Each number is 500 + 50 x the weight over its row's rms, rounded and kept within 0 to 999. Layers, rows and columns count from 0. Numbers have three digits each. The size before them is the row's rms in percent of the matrix's.

# up: layer 14 MLP up, 512x128, rms 0.259, rows 355-454, columns 0-63
# down: layer 14 MLP down (transposed), 512x128, rms 0.281, rows 355-454, columns 0-63
up355 093:520459553530368554510533449563557513491466461541509415501527438564547462366546459602517486363461515546511469494516493516557448460509529482531467378522417433500574501488513515545513431559446486
down355 092:580546518511372510442509489516487520505510381469461399433485493534521572571465470549428486518442491487442589633520436519506553543520600390410533466501496537449510488455531411442434474583426590
up356 091:420533509421515488487530519423483459467625503497432521515509531472456528418569513601475504489466467518434397552417433517484514479505574464508477516483553509474513464453502559547397588550473552
down356 088:529523505549481442475465498468560455488506443447527509503533424482438546581479546575566503444507529466508558453555548568449488400509509477596533500561499597499472438465398489468494446534629436
up357 099:513473420462509553550433429520449409521483489568502516540557499549528533459498441395527575481600510607367539498472490482507546404502518474580364411565532490544434516534560553554469496552508482
down357 096:389343472427454477550533465600496423570488493500604488469444578511548520475443474529494514496399486432474507488501432433470497539532487501507437555455547442478484497497451506473501465471491480
up358 095:547453429550452555501530520471475516517535496480566467474530574534531493526484562388521398490520520511403474440442419525634526496520475554452524519457500479614539500441517525509423492484462437
down358 104:554453503479522505551516539450545417462515475492515439420533467577514503526499538490576564448425516563509418526562516472623521424469529564489596528511441563409456470552472378527488501487460499
up359 088:548555479499488466515505455484350577574477529536468508497488552437547458460537444510526420585553518446443605486529559480423426549554480490571443464479448467510437470492389515488470502428544538
down359 105:518484526491544493544469495413469489546510437502565488589534543470452456421546556467576542420482519448473434531492542560485498464515540567530492499524475440473492609542485414446537501583544413
up360 094:572476423418506592523498541548505578490435506437431508406466465419576595522533483564427418405558535569565514516528460594479474488518459497518518478505383418501502519524543522532583552538662484
down360 094:533525453524409528522598495424458484522487510531503514561489517490504488478563562497524593580485532482459529470556377483381511494395487411460508528351519457480540562502470498499416494528541484
up361 092:503569451396494502498538502579496583417490520464461569470537571507413574557489492468393549556496544544536414486467510512630468500506453464545477465501414527576519513538444490479527433497443445
down361 094:511518531562539553475444430429482539487570520540453494523372558493468483509508520467497561526554492542491499505498483588446610489476477388544503475494415485446457509431553572414472550509581475
up362 112:437457349402520543447563565522454517455454482469430458523544498572528512509512519583476460482466568511497484611444462459548333612456503525544456519510485585521419473467443569529532551415458481
down362 108:564474609543414537488523561469463522511426425491493469453496499471465415503528684540491407493561433590425532567514523556550485506514381473480506464398497403493487465502535575467557544539471488
up363 110:558587463584515473466412562496530583459512525512499529510530473470488519515602498524516467554561482581516469483472481414524512465519603538519438431542464471530507568454520479603490503550458509
down363 084:529584556480497546510507444589477466525526532568463593519461450476456472562512381535538446491475397515521451517518566469462476406528505493515485532452548531561485574465501487421483418421422464
up364 108:580516358479445525544502470496509504425524537440555463387429432508533529512628495413466543482470528471484561495502511467551573536500597397502460525534503433510461448509518554442453494506607573
down364 095:514480565564496433500555591485420490575494425542487480521454496466537543592601467402524559470495514501532473513550423458374532519492536629544473577480487520457478564506455446479474458505504499
up365 103:536431442596497472559449489471517541471512464447526511472438459513528434417561477453392472478448501533532508502533497518548490457519493415533523590495523519513489504550441524521528458492470569
down365 113:501497456536481406537529522527520534554550506485557544552506468509532475436464503414543450561448542625513512510469538491496483437537602536554487527435555437600527579466507480450365473467437508
up366 111:538389494525516508450523410502536583498530414525591595528454557482455496500478511465566472562548461379568483536464425439502467570508534509471489468472436575457512570407558585560541597398542526
down366 111:611549430529447472476531486454518567556522474542505499523423477428488448492466473507437451523509506490470548557423600519606514505543541439594537467477444514432469480476505489364644536505508533
up367 105:485449552532527397479443545559492488583551523505522406471427550498527501556475539529451465397465506407480518475544516540512505516501485478552521541565540495487474600464505512546538475469469541
down367 109:445474575520466421528499483507509559530488489543507459420472622473548458512566608540553491523541472527488423453513465480482566526575534499512532476519547483471415504487554442426456461609438574
up368 100:511595529461477579495449449482434388493487457532550389515514486521513526477566482393519504496410478517519506465474484497488573587445440529545595456580454478447474484482549510557541579521602555
down368 103:609504461472495474510562486529522482516455495502443504455391528486535530473517506523487471578470474517486503465524576431517439446532549475508574472621459433409379455553466429415466480421506470
up369 107:474363413521467491479442462515599469518509379609613433425532502543532396529499497455380557525510532485443473531569575463540510479517459514489546438497606516483451471514491484520504543482585524
down369 106:503489448453536458368533446571438423455490587429460445564539427508490515545471533553518499507556573533552504477487517565516543485536474513652510533511541510449448466464510505481367465489568456
up370 105:470513462490580518519423555668498498527399582441562465534544447516445433529462472507343474446517458440477521468574523465536508491478421509453398481457463483489473395519491529557418468474432496
down370 098:501522537552561442463517456482535430429461562467375511418483564492542519569495534477527507539514477521524453455556474481546657461466580570508508477553451552506471465514536498529533483497592491
up371 097:404583426518555485445509507553377482463572457464375544503539478497474486455479550487472453435471473482527514428514472494496504494517524586562439538517535495481471546458473563528608515593409491
down371 095:546406414485540518511514445477489527599467438481529540496487512463458564560485457487482474594473467464553419459516563459507440512524450490461500550567497401490538550495515590535431508523452502
up372 095:478549519545494487486493478516420481483460487416521394445499552454523519449491499518503582448505585566500523483536486517538465479448450536474510522404456435441423444461417492427543455545454509
down372 096:510465395463466529492500456385493535563586495533552436531519447451500509458437537565474486468485440531531550523413524366529459596532505422554444505495471453527549562553447552455483494510518385
up373 096:437447505592523502594497508501495476504538452494534433440510511572511485437650563490536549478482518534433486517496417593497573540537527478459493452392448475577501495531576461520519401485532540
down373 092:500496438413480498576534574444565564453392481527461556571532477565538528585472492595426585522445453452587549453530543505531457443431620516557493545532543503488510482485494440483493488550436501
up374 096:431472526487519478516470482505533456509482579479587460562517603575473501527479522361539548482501499482475398480528476323487520565559455520442508474469566462535476493496491437466542541436518562
down374 096:466515539565512463559613485489564531478479496446536457510438532493500425526554506451501486496427481479462498468389573531491471487587504559458482463467551386424557572516464476411519517464577467
up375 104:601467518498426643482503531455519461432513433417560529472535464497525517521505517512518398422526539546501440477440425506524451565485529512471415437521454478473462441558482505469483545665435464
down375 101:570528414477498553466557519475565457493460534554476541502480531484555493582485454455530561457514489520459475560499521584515459518518510522437465476609522457571493495507499477545413467541580511
up376 101:674462459535492442479607533559452561480518441493499533490443484454495442426549479440496514502533595505561564507520508542595510497530558454523521497427548513563525531444455483543457552534525450
down376 084:438473467455510456495359515484460467502438482402458445530552537498418538440488447546550487468460492559458461439529502453505472567559548555500414498629527550498503505509459501397542483532575551
up377 109:477552498445474458528465565598431551540532432467434429497499504503489416499587478490469495509508453510526603528500420516448525527472448498499414545520518444587445464538434535522449467447519432
down377 107:526564411478573484504432550444541554424500492439475507455590494503547579592502482538491435526511485497484444454521480520482503538504634448542559575606559511465516565467411531514509531493527508
up378 112:527510463485491432503552439529564567481542530440493521453481451463421577495545412497480460531506565462532575471493528584507544486581482601481448506361423464494574452501489467458567528460469528
down378 103:572445438502463448558444574490454474553516467465600411503472526465497551425582589459515515668442466439521558547537539392488537471575463512495485530447508457546482481490496505526492421355587454
up379 089:549434479526548537472426478554482547454424496391443474482476504543490539581518571419461489497500560528553534514413410464477499477472460424406455559456567477539479469492468436524648488525455531
down379 097:502311570504530503464490464593467513511496529556510496639470475510548395470478546445469452501513518550523473510506489517451489502438433557402429490508487454501462498511514500520468601484484499
up380 105:602453497438525563499443558508538550524471526605576448465429497546469500513468452496497602500485528429448446598511433576481512480484509407479529507469536503540581512518437505522596558478482554
down380 088:441480425528548478421515497404510522463489397461556379469479508430482511602524527508516504575622557468599533509492542506513480415522464517559502550592517507468479546542459465547438493463484515
up381 102:478535527571569606527456503422489526518585502504533420369501510471557446552546548457432603541496481517590546444458518516538539505545527499531481512552558528551458511487526500449452453448565573
down381 100:518433537541516450559517457504464451452508474417567447448427512546631540517494495459454623408529494391493459494480529472434489557683536503569510483466535494417496400415499472558452547532480514
up382 108:418580504546500524485491443479470408505581570425535463563589485525470440452550582576526539445473501484534540493482487566528644511507494484565405402485536525503521515480546428490539452589602556
down382 110:521539498467499469444424449488583483548448484432490515498506554457584501438477552448547485521496423582438615465515565518494478488436431436545564510562424528420534449537445517552536466481480503
up383 098:553448555529451544558490508569503451498511519510511509442491446531550394382581532597539516390531491473551448512532379585466554497550556491481428546563475533441477442477447465478561501494470494
down383 094:512532444484480573487467503500452551525550563569603433532453527432534530416453534532465517533449448528454493514492561497550566480463386508579555436482528460504604511497441488495499472545444402
up384 096:440494476478424456525482544428572433584409602552461476525549465527538530434534414499547474485521464492576538425487472504420573418519469489465417530512558562505448522568456483496596458427577538
down384 092:412469495448546539490549466501478501479479523491510560502456501538551492424522496469515545489423485603496538505404462590470569570515536425505500353457536480529367442431422589466515511408532484
up385 097:506565498472440479474517454461484474444579457492484469492511625418483384570488439558510513498535501514423484474535458491475500426543543471468498560552518465508599481495574472547512409567458552
down385 096:373559451531441512492412550458473501384420522583426470531570500443446446421539469455427474418527475418489479429439513504580452546444458532454501556581483568461438487508565547469558396527513534
up386 105:541588458484469443449403512471397492562496508543476515454625594501516514429486546521579518569626559479480495586506435479453464504470516482476587558507459431515387500492517493510458476495563487
down386 098:568483464520578489476510478534476412548450423497610610490484632495461510398452539549469461513506495517484495416490554431547546501481552531540440480447517509545504479428362528573520479564410495
up387 103:455520615499490445454389518535554554462465608526529539428470517535500459519559553568441458476540661502465487418604467511498515525415504491548598516481459491590462443537536536500393490509566579
down387 090:502467544444479522499539632576437504551500534515435507600523488430493385559543384446520570495483526380486513541533421489516521462497557460430530515457557515554531553528480500458475586554474378
up388 103:468528551481556593435539578506399438465552475513447531474521481465469472484466520459468526530609539568433504513410421448576455525430650449497574399471548564494464489427602460438521493513437462
down388 108:470520492438624490491485524496509516437472463456470509515404422467439538406485370507531463567603509488452473497485449479554573400493615429570497506544498434578548461497443389441479517515464508
up389 096:511484421540571500405426433521508471502479420447480472478489533568590536570511509444547461482541557597507510470541382503500428579601500503472456514486441519568545458482469502506482496520555540
down389 105:504530503455497519558419538492478509508465449588490482542438470429557545562460580393528483556502462560461557616412526487519390458516510514488530577523517527544515497495512540464404622528562441
up390 101:530523513463496511445506580532445571475502528516513505446471498450460483561479552577555417501526438500509490555530465482501467448556600534398479514523415441534501473483579540475452470449441520
down390 098:541395476534582509482542496479469472453472484493469505514494465433542530550390579563469440471494439577436442397541557495474488521473501582430610519513425522511505458449564511538531437511548506
up391 096:398514437542466558493437497540462423443449528478530588436443449493596595537548417553457503495614446599505592500470521468508548573450516525558506474509569516447420473532515469547414452445458464
down391 100:466497524596486471589472445423561495456555578490379553527450606495504491381459524456543529471401527547466400531520446629456486522467452559504484532495515505571546458566480504499492492481381524
up392 098:519491476448371503471412499510410466482564448498598536597579503497555485509538543496439471391522585447461511478440485490493537418519521613541531549560506538509556566591552547504520538529498491
down392 098:487526511433514422500516546562646476500486512474502464455503460625529449632526547480403504546434408487505564459512533492496534532503431500454540513511535420521553491510503441484447474517414476
up393 100:491483446463398463385505530463477491426564493462535546512579484506477518582504405442509457554501605472469518490377476415581423469532499449517472613581574557428558539493444520494492565497481553
down393 109:457541540575499529432615534455318452475604565500409485407575482477495522488543498407432537508559575445503563540457474446489452587477471445455407509499516485499578533533518494470412438475518498
up394 108:441509494506455468496506421448441576586534566444565547348517399524484417518502462566483573448472496572512535538444581462536549439507542433430486490485440503504564530436498507533491545488537472
down394 104:468496537516515499498474516524489458519455434484462454581525494444439505443478537578548485497444474498505451477466502437449595440591442525432577475561450483430416474509403534507500513475506450
up395 100:478656520487534542539478484493528471521400488519442406577519502501549468521532511527541531443592460521456551538611460523500462471481505397435499486464570508510489470487491419466455482516443531
down395 103:564458400508529550512574461506445515530474425609596482504587453504475452466613520359430594424598544531514545516462433552424521571538540471483554492539521540516459499438509567490516542539520495
up396 096:543529453561489484459603385425473520462444581504518479520620476541507510475502612483567513465614560429484553597496509497531400562546454474492539529522478392529395482455428540464461470435465464
down396 097:501494525513599467546444506430553431546527498567535514420532547506486451528452686545456570524452454417482388445517459514586518441563551383459425545601494549593504513454550568517451497562462455
up397 108:430479467503441518528432453505551449517493440443457532491452483450565523499546528557528511500547534398427505645482504486515502577484575540523480498486378563565453545563531541491560450508538533
down397 098:425483554476479532569433505450508539497485510428457430391394514494438498530609435540534492491404496472582460440544530431477510403496485547486528525498479549552499523527513491466598507493564417
up398 091:410509493517548484429513493621434514477468428555477488541501546441535585493519548480518469482520611516477526556508397511407604501469507471487545512459454492489605499564390404499465460403454534
down398 100:481462552460479487480658555495502493598471446393541495479593461490449535497495547473453542415494448481508459526498540444504491419561463436509490467526547434516558457556400477547492490460489481
up399 095:475437465471527523505627481544445534465495459503548435506514518480486467455472563496440507502509473573531507543468499550498543597529444496487524515490556553568616471494474526558512461533522380
down399 086:438422461532498524456464544562500357493583487499473429445577540532495470548561545583468486537454492539536467541450538546560507502527528535439573573533583533538487574498397556403493524505549470
up400 103:544418517551478563476491427480464471487524516460522521443522539462425547432411521446623475491524500442446528430548470480505497531434545502566458423489539612494533516436496565522627527498573537
down400 112:530480467486437487423472525526532466566481500463475428635492428600484520452526483528584505526472469540511598578540476558454432632491483568527531505531521466555507506521477547457457470584532509
up401 098:470485457505404477589437490452490484549519494481571515472492454478486476475623512507468435479612442501547556488430497582509519577538462601535530559534497626570498471518563516424466547481462546
down401 105:630502480530482534595562405518477409494554528504596561528487508549486490471516299565426434425458580457479528554548508518543404544436485521584553542530546549515509476506476483521483500476473571
up402 108:421396514495451513474430477404469530539564508498531552488534498562482445461398453504527607493497419601446510483451415508541454484517520573465593396469460569469455541477473446542510496407517517
down402 114:569450457441484561482492556514510563604460523535513468548487561544479427430431504388569561467523463606520423474536529437512438564484562431460482333461436602384610517478526463568487541442492566
up403 103:469516571419458510564496487605480594447426530389550557534494450485461488565467483469460514458455563512503515454565499593485511594500466466491396521496452496438603394549567473592542531472540495
down403 102:488517443426514482496467418570511397476520515503433548440416580417459491415562538539535460511531523447473593471471531507519547457442516446488485437548526509484458556408542481527471505536494497
up404 100:457584497468558526484447525532555458561443575509487566468569541479528452503419548542417487495502479429433543561446534562488538579599418518564461465439532407543459553525469442467489493554406599
down404 095:476502465387478441517436549492468394620558510519536522606496504541580485501417569438426519522460543441448541455471527434510541584530429483528480618451458449473510477596473482536483455467579418
up405 107:523496554534527565487496404613504567503534584514538569451580534439539503570502425514556493474527530420546584527429449581490559457482477506451433536438568550527478520463488526541430485516461520
down405 109:493462510552575561550502471460493489502506496520474490453474487538398428463484522484488473519441531472542542520583542491564483447444535518489384512524514525513528483545482507564407522535442453
up406 097:528518532511417521501500513544551604548605463548466549498461423542548429535501548541464547440511471525427561481423525523497503451482562497485457505529463503553546575460489559504393427454492461
down406 104:487440550459544480478502475482519542536552510596520506455542441465443520525491539495535559558614504505443540555434598499612503471434367492499503436487430448494417528407466472431486522536455442
up407 100:512493551488447498550505609432455466519603540455539579536610417496534497570484448471524511537534525415513515480447516451459524516437592617456474491543571532472498522507424636474497516538506478
down407 098:491386539464494507427490456487551518511574479564454455566427541541413501469433412476483436564546405462532557516582552433509428477453619451491489455524558509512441589484529490498567432610474540
up408 102:480553472526477536439544521568472450435591589504425449548595497514515557612505502590477554453531585395502558472448513495460554472527486530542499486573459601509598552510481433500442501500492511
down408 106:491452516579540558489479531444528601448509562454561564591475539488469465505570569520507527505468582575502463580568444496469487561474396473441557449506565481437464530551446491475515499499443458
up409 084:529576462510528482523542486499548530481449462527434449552459596498516521605523537585442432541492530518502496512482462470495492451400557565530448528520517505600535441531433477465531505453526492
down409 089:496484400501436531442529466458426531558513397513454545603520488502607483478545524427508575486512495500504488490563505538456544441519593503506445546462463437480445479494618529480413474495466401
up410 102:515490557405410449534510378549421446456588474430470458510452416465567414535488457572469551482460489422536540453474548491561574532559593538482498483394496423522474439548470469516559535531560506
down410 107:614457507595411550533449484464445516573524438547468512512549448496550526607446425569485516449414509539469531446472472524515469487470523488443547504626425480512533349523545507416511540531495472
up411 112:475485576523475580410389481396465576444527508511433474478447555577528455513589563511464456518531507507465520521563407496378427505496542447574521494541410614449532475532575436448502545523500557
down411 108:484494560450553449459483426460491550496475587544527519452483432506570561543521525633527441586592562493509568543573536529500538573531462494535500408466492573475523492496521467509505553468485468
up412 098:519581451446534510538424488543506440562540472503413478583544596472596514537494422463522526520576446598430559414547506410506501471607489504497508496602566423493521468469439511507415530473526549
down412 096:488513537486551538489542527496520500469454451452450547484493526568530545467555360528536485533516516415489475498536465447554555550576567526494446562516526481439466579454470550404485556473465497
up413 096:499503563467455516560570309491555565414542511570583516470517535471556464474459564515509554586523513523533465539475518467580450468493545504449535521423488479582421552471497435537589476468515495
down413 094:479529514525484476467438580521489564536536423519436443504500461585492406476519495511538492433414480426523486570480441527549370462467525622519506522486542499475541443477588545531545407567476444
up414 105:500540501547549601441542482529507571391483425550527413440523484513388445515450491505533579557520566433503461489585454555472509472590452542514431540475502534536447460534469502430616568428524542
down414 100:474500575537485527544543557542405435515478507427561487519510542515504501528404559564480424479485474523501499373532563478487607445461364500453398481481508551595526530462475527507436454473480501
up415 107:504554565473511485485490523591436517491480461516534508541532492537487439508530556504495542524462551580451500533459475490522449548475597541504449442515493493457456394477460405459509433522473459
down415 112:441633546444459467524479396461471500588429565510523432550519375535492523494445512443507601631435462497509458477555499485555568505462582511497495524391543475449514510507354408488505519499467544
up416 099:525494507428537514500543493571510562514495452451546611482456496512523547514570509535563468419408602563408482493487539480407562428534559479432439510484538527486590528512502469486560602485492481
down416 107:513491547421446542460508511497496492583454506518469479398534551540512534493433461456609538565494450457498448512430452422467509503515528484522510589499463490600554518420552457439489483497506605
up417 100:551459542439580460557536378469448517476496541575564426598436490561506561453529501515381507575523497474458452623503496490472516526479569459477511448442463600495484542415490560468488486457458431
down417 097:541452447643539457374469573509484497409519494437470606427460558567535468446483509491571494500551573429554484472503494571484501515546439440456545494633483390544522467585510484509522466453501488
up418 096:496485537451435533562444546505409570403519525499508434414472485509462428514456525452473565477501382558500456388529421527605401456569547492369537541492456488513446508536505552596519500519455460
down418 105:546540524614517455488549501575458418492466432457534431482516442484459401444501420417485556582580429474569576498496503500491606602568487541580536502504502459550435501518435529438525439559573416
up419 095:518514406402539552421481445471596535532509494555465445560487492485486513467614597471449528488475546469477425422500517544501514405520501489487605518534574691448471396493506509527538508453494487
down419 092:514508540454408466499491403515455415520554557422525508511588449496523470591407390523467521544526463436525557486497500591440519568502579505554493456457547644529542478467473416473541513397450468
up420 102:476486469463493512373473594486476481455424537463518512476544442515542496496495576483499579634509561492469499424440554467531577451502545468470517526484468539595505434544539573476540487441482493
down420 103:487528467475516488390502529440575458594494528454528547459509502483450575454523435637524486400539451473536612525521459485541485490431526484532539430419417538488486479581486604555468542450490598
up421 102:452436570437437533533452516486531442517395473502505491507475549450582454484455457469527431534459575494403461403529480550467458601498481423483539479632516477444486471503485453618541466460519426
down421 096:561465436513482566465426647563527520514555508447452501477557467571460500548521430448514491439460512452458497510509433461470450502428559548464531467508564520448480599550486473471525486483464530
up422 106:573534569405462419590441458426559404499514500584507428542447590471592498533481521539526478480530421485500495582540499488531599560412496430547515492503497490525595476543510484499509413502515501
down422 103:557472490566513523506447585486492520489495527496530515417502496502506511519480578570451383458453490461471374412423513506498537581474440534621542517508523520549448472531602493435487631500555433
up423 098:467540545510453552523453535503519526480531493485420541509578493408515590505461422413451534547581471448540548539537467509488497487484469468495451438520535438563501540544592607426539497535509498
down423 086:464505608531536457537513482542557531423505508571477464528575564482476512480508559548387492442539523417498507512384520555578526446527493465399469425455491504402501606487546535419510558446513564
up424 091:454488506419544486497436459550477558517484441583398573442373440488507509566599560501495492456510500456525536499398536472494442543505462481562474472559549484474551520459438560500552500459471497
down424 101:450587461555458481551425516545471454528447580486545555479496575462550529543511420479503477403546560464628589462541448540527596498545511510593494367502517570504532492489448431480510488496565425
up425 094:511449462479533455540461530411510601475523488556519431455441473457453496537461501496427500543541487507581570546544461523513505491485505473470505543493455470538476521580521580431452433550520459
down425 109:594572480401551465471484559494504580518489498519484502523480552559508453463472535493586508517514399480507516516541453507603524506548507601509441396436537493529542515544525499400435532544595440
up426 093:509594478506455452427526585579506589458554511528505446501544348532530432429494496521546413467437581480538563541508534500463540580477515493525554462558449545503562483459490576517493517414575501
down426 093:519462532514424515481454420517476547410468505429405512479508481548483437614575531508551574548458467564484511547511524535522533500543521529528432519450539437534523466446485435473509550424499470
up427 109:553470428460527451575438462508526539510489452507503531439476640406567491433474495506541467508527544528473536557492469485408511499579457543473454524471487526524504500478520458515429504445500493
down427 110:466502455539499481481477615494466513540486573476492537488526583509479482511529477496482462568430454483466377531494474434410489513515492561409455499623570511620543428431452485495473549514379538
up428 100:494521468510467575510444591505444510507510604595504574578542534515491566593487466529471463532540501510433543459498473517409530529539517518474491409494506550439511501617511435558536560506449513
down428 100:449548532495452399533505475490465488490490480474523449492493493436443489526463496504489538617488568485502553517473465457499530521550429420471571499456532437555517495542477535452623508497471494
up429 101:470555540491516536410532476465475565429457604519585546470455449572405518487471366509515420500543523525410465506431520528396510564508476516474521466567531570486471528573468574494564506440500478
down429 098:467466521502493553536556404464559479522555550559369506466492487495456491488485438507426440469453456450362438475530612568477596466551510448572449439505590550482525480518522530507553565488518480
up430 110:584477475453521553501517450465541565422533509519398440610433484483422462518457527466539478517489505514400495382473492501393461525435418507436532523544588569521497511458423612520558476499542577
down430 101:496497535590465389548596560496598561564528527533498524534478523538447519532396559484500474443462488475544582462472545513513505524450502552486411493426530441482552634447605505443565469510544458
up431 102:482525546461517523451471495608426470529455487589556495479463567540534510547487540464493459550520527538418532507439516520514524534454546406414522553547506514579510551512538527562477492551487486
down431 107:535473549537436396456404457423561544452449475602560558487500433541547441535524604478511487512533478509465488484494415535476447553507454392481421512440542450492479490436458589539540444434549438
up432 101:555471523543562527486536529478401480531516526503384467499517481520481556510542447490515457425494523502521518583595457443479451514548581438508490437513481464573432378504581467505501478434505532
down432 102:465530535515576528479468552529550533543528452587565513472579507518485425501518398412485558472496527500516439445549548578524495457508538544474556539470496533533525588532405538462507561512512440
up433 091:473516437541554486532507555549423524536412560503506584526497556484461505533473475407409478453518482536519527437437461348523498467513577421474522389527466538575487417457544532540577461554508481
down433 090:544541499487564416448567521474449423458415500499456445521522454417469434497504519531519509483515492522569534557542430450588443471534517532499518470522515481474474466496406588591546461506489483
up434 096:520465530425489467475470580539448529521444477430496496454550503544524501487493455518553682483614423516442489481447607460563456457504468457467551527519426532541469477507455616566573568478585426
down434 095:488505507409480445490472477442540549492588445522520517458528486641430475473535536503512519386446546441444541557423401586415511593476531556516523506469487511518542506437619447499471509528475489
up435 115:482546509441565617502445419534428483501497512584541518520530527486512506650527478499455545532566492531426565376549539526505475532538548461522478547512498421462507515504435430486537485435556496
down435 100:518512512525530539496502554442587432442611487556522524562448569522468425518500539545497499424488523556417567469513574547460503469532482454510593521482458436546426461557488363399484556487491530
up436 097:484427546484426522471488419466483500508555430425528501553535505551475540565510453571567543468507528469518462489563454509442538494548475451526557424455486506586570514443445532506577465535474613
down436 094:534506565455444497372492499524502558545497541474420518495516518473429624548410532490495443438548455509574496586472542531541516480574543537509460497559568414423458629600426569443429474497559531
up437 097:442507538559509471505510530570436490549461550466473538478478603493458570518454478447521545503455540547500534427436472488456529508503492462451475523470398452554529535369524519518492438421489504
down437 101:607439549482519556539585400555479493438490605440498438585536527443452530566466513482435508432500495502528488430410588489437504555463432486546450519539525553509551395453425538500486534407520478
up438 100:623505531512515527407423522458429432369507472508470496629506488511492494475521479524496483531523521563458534456564508481679524538494438490424558469419470592536515490536540516557446493531573539
down438 088:480443438537511483517490544527507589455486423533485574503499509522500485509509436440558529506485455396450444510501462600494492552461531575536378552512494524536532589482469499401428464599589499
up439 099:473540467448452565503500468444590444472519584580497444476474486434561521509552545552450435379422439487433530501594455529571535534441480622463430560545475466439515541507481503445520463471485528
down439 104:389494517516487496536455515456504445479510489470539402463461479417449495454598483507527330507488481594500565492489535553507495496510470520505473496518365564446440550514505530626453495433438461
up440 093:517488463481549476560490546565449437556486516446531505483561474550525394529513498536353481426530573458484462460551529404410573524539401549505540551434440481494435563463524511525517560528480582
down440 091:491534472443551466537553462453419535572370471443553485449541524537546477574499458535448463517482538547549466498495447466519408532568532480531445559552470548410507486533502490488517502513429443
up441 102:565496459417557463516427573518503478484461625471443475525573505594591460613518426485458531419420545511408555557605504519527530493524442470543500521556500504427507490487480510490519536552431534
down441 092:446524505584573503435528512570529409591570524522478530604585483514451462482473395486540438535544522459573493459534514497523497492490429452508458430549484530506462456403561448538425460521330534
up442 096:432502421454464534483428467528470617344468532500509517535440500560541502487533567505483555451521462555517526469551423489503513500494475514462527519456468471435445480517411485550523524528417571
down442 094:464499413490502522520489574517426551566593552453528544368548485468448553586465537551564524522538459602487457512390528441508461489595548571514460609527437477522471476545519436494477428436486488
up443 096:523475490599504517487523536565545533434586479489502420450537579531528477383437501406452452543498531434567556460515531426513453431506574590446412459479455472520519421511452501546445575491492517
down443 089:517484505490570536561482458553544392579525448454494485377568584528460524466577489449498506436449467480491441500412471548442551504465640450502500471544387467500483476532608486446506468488508405
up444 094:469451584438458508508475558512425572512479503550500459458575589517527534475396467502453531480522504482539505483460505574500541503531466493460452428487497496490569460527537540593568567583614425
down444 091:525553479468523418482492502532554491435577516570517447596436508549527558496616485485504494504441450513419535552538542490464553541469480398470505571529518451518411559554499522449490566563484533
up445 097:553463521451536511498430541575385508481464536523472557420509529518531415515457467462496597515588448462389502517536487432499423493374533385475552477568554581412446483499537534465600477479522493
down445 093:466468389475529493547417452571454519538462502505509514454518486493525447465405411501401521494459450501531519452495522529549556534562568494550570521483431532521493514496449418539544488517471548
up446 105:487505520410527469445519525517481547462527426525511445496553557529461450417449597430436494519477554441496500462509495408562514626628506518498553461482509552568565508488544566512494415489528500
down446 112:532548581465472461623522503468532574485509450450509541505452543422544461481464575367450432560507658512514553514488480449606486550443559483429557421466529389476530574452489520490518478478516465
up447 096:399516483536444435375553631459493476565625501394621431417536492498505494496501424439554548473493511522502559476404457559498482598450465456467536491447382511504504463509498568506484502463528515
down447 101:540558536496546434462416476509559462484555513450470521513505428515483519488525478429588425451522563494500494463429607526577550523468484409473531580459573520548460506418512532425531461562403519
up448 096:493446476436470444511529488480489452539523461503439567468564657526533481503528478379491577569512517458484559471605482530537510502562602545515562451486461517536594441544486541578463450463526513
down448 092:372485476540496460471447517461531432449536574498516456553455452418473406563500520535463417404508466510435496544503468482452539481474570459508453454542578519451394496521421513555472505423480510
up449 110:449491502544552466438482440615475482468542507459530527449588584465562495518502528433517550505559447490604421507509496466622502545508448465577452452423520486401530513510435518563477477467511577
down449 106:441536472592581531474425501554504610442462426519565419414494544481504458517430546439456422508608519477468496554529513420460504528460456453514479458542550416451574526556494500553512522562393491
up450 094:537464498388445464408417509522593503474543478515556489539512515485445569508530532490610463560503453543436374536556557490547544432462557420528445516565524544505507476444501511467530470511466512
down450 096:482495490465494496557509368439525457528455463558532546481495525519507497520564515394572455500545526461458469521488543416425373568385542439635566549526512518434638553542566469430417519494545489
up451 106:484431356491495501532418417487549470483483427583490450486484553546598578516531553438494494546442469540438506425564400508566452454559579481443441532550513528408479523455458521433558512443484509
down451 107:481537535525462450498473470574494491454469512506501447586576540524477507512539568520516486401545536386439491499512559465510526537410476487597561472396467477514470523451531502588518474516456539
up452 099:591504413434471511530506554539500612458553467478464426501570503454454561453550543548456550574490460554526494510467526525582478524558598476426520517586527515504464480526472477533515532497539413
down452 092:424482536486419443500582513574549529539455514543505475442494497494420491459489487475541576532469442486463505455571520500515502530462541544448503420508456428457455433389522474483492535468494504
up453 109:444560513646487506564440406516561470475537409481541484461489511455561514414530596508554534579441479425500414483511416487492499666494584496444501410468524476464539560602489506513534491512515538
down453 096:559521527476435512509536474510461493474425552468430513473473438436489447500480398593517452510504587565495515529521475457567588522555546521500509492516523541520461484491428461461495397518474517
up454 091:539501459516521466566503589579393529492501557528512486496514605497482437521551551502477472602483490533472437458494451491430494523455498511444466460494480584537467464397547449484482495494479519
down454 094:496532571470503550515537493440502520449499549476379540460574524530446474470569507458491563533462430576509441536432492483547393539530529595451548470437511468517519508500573480593470469536572496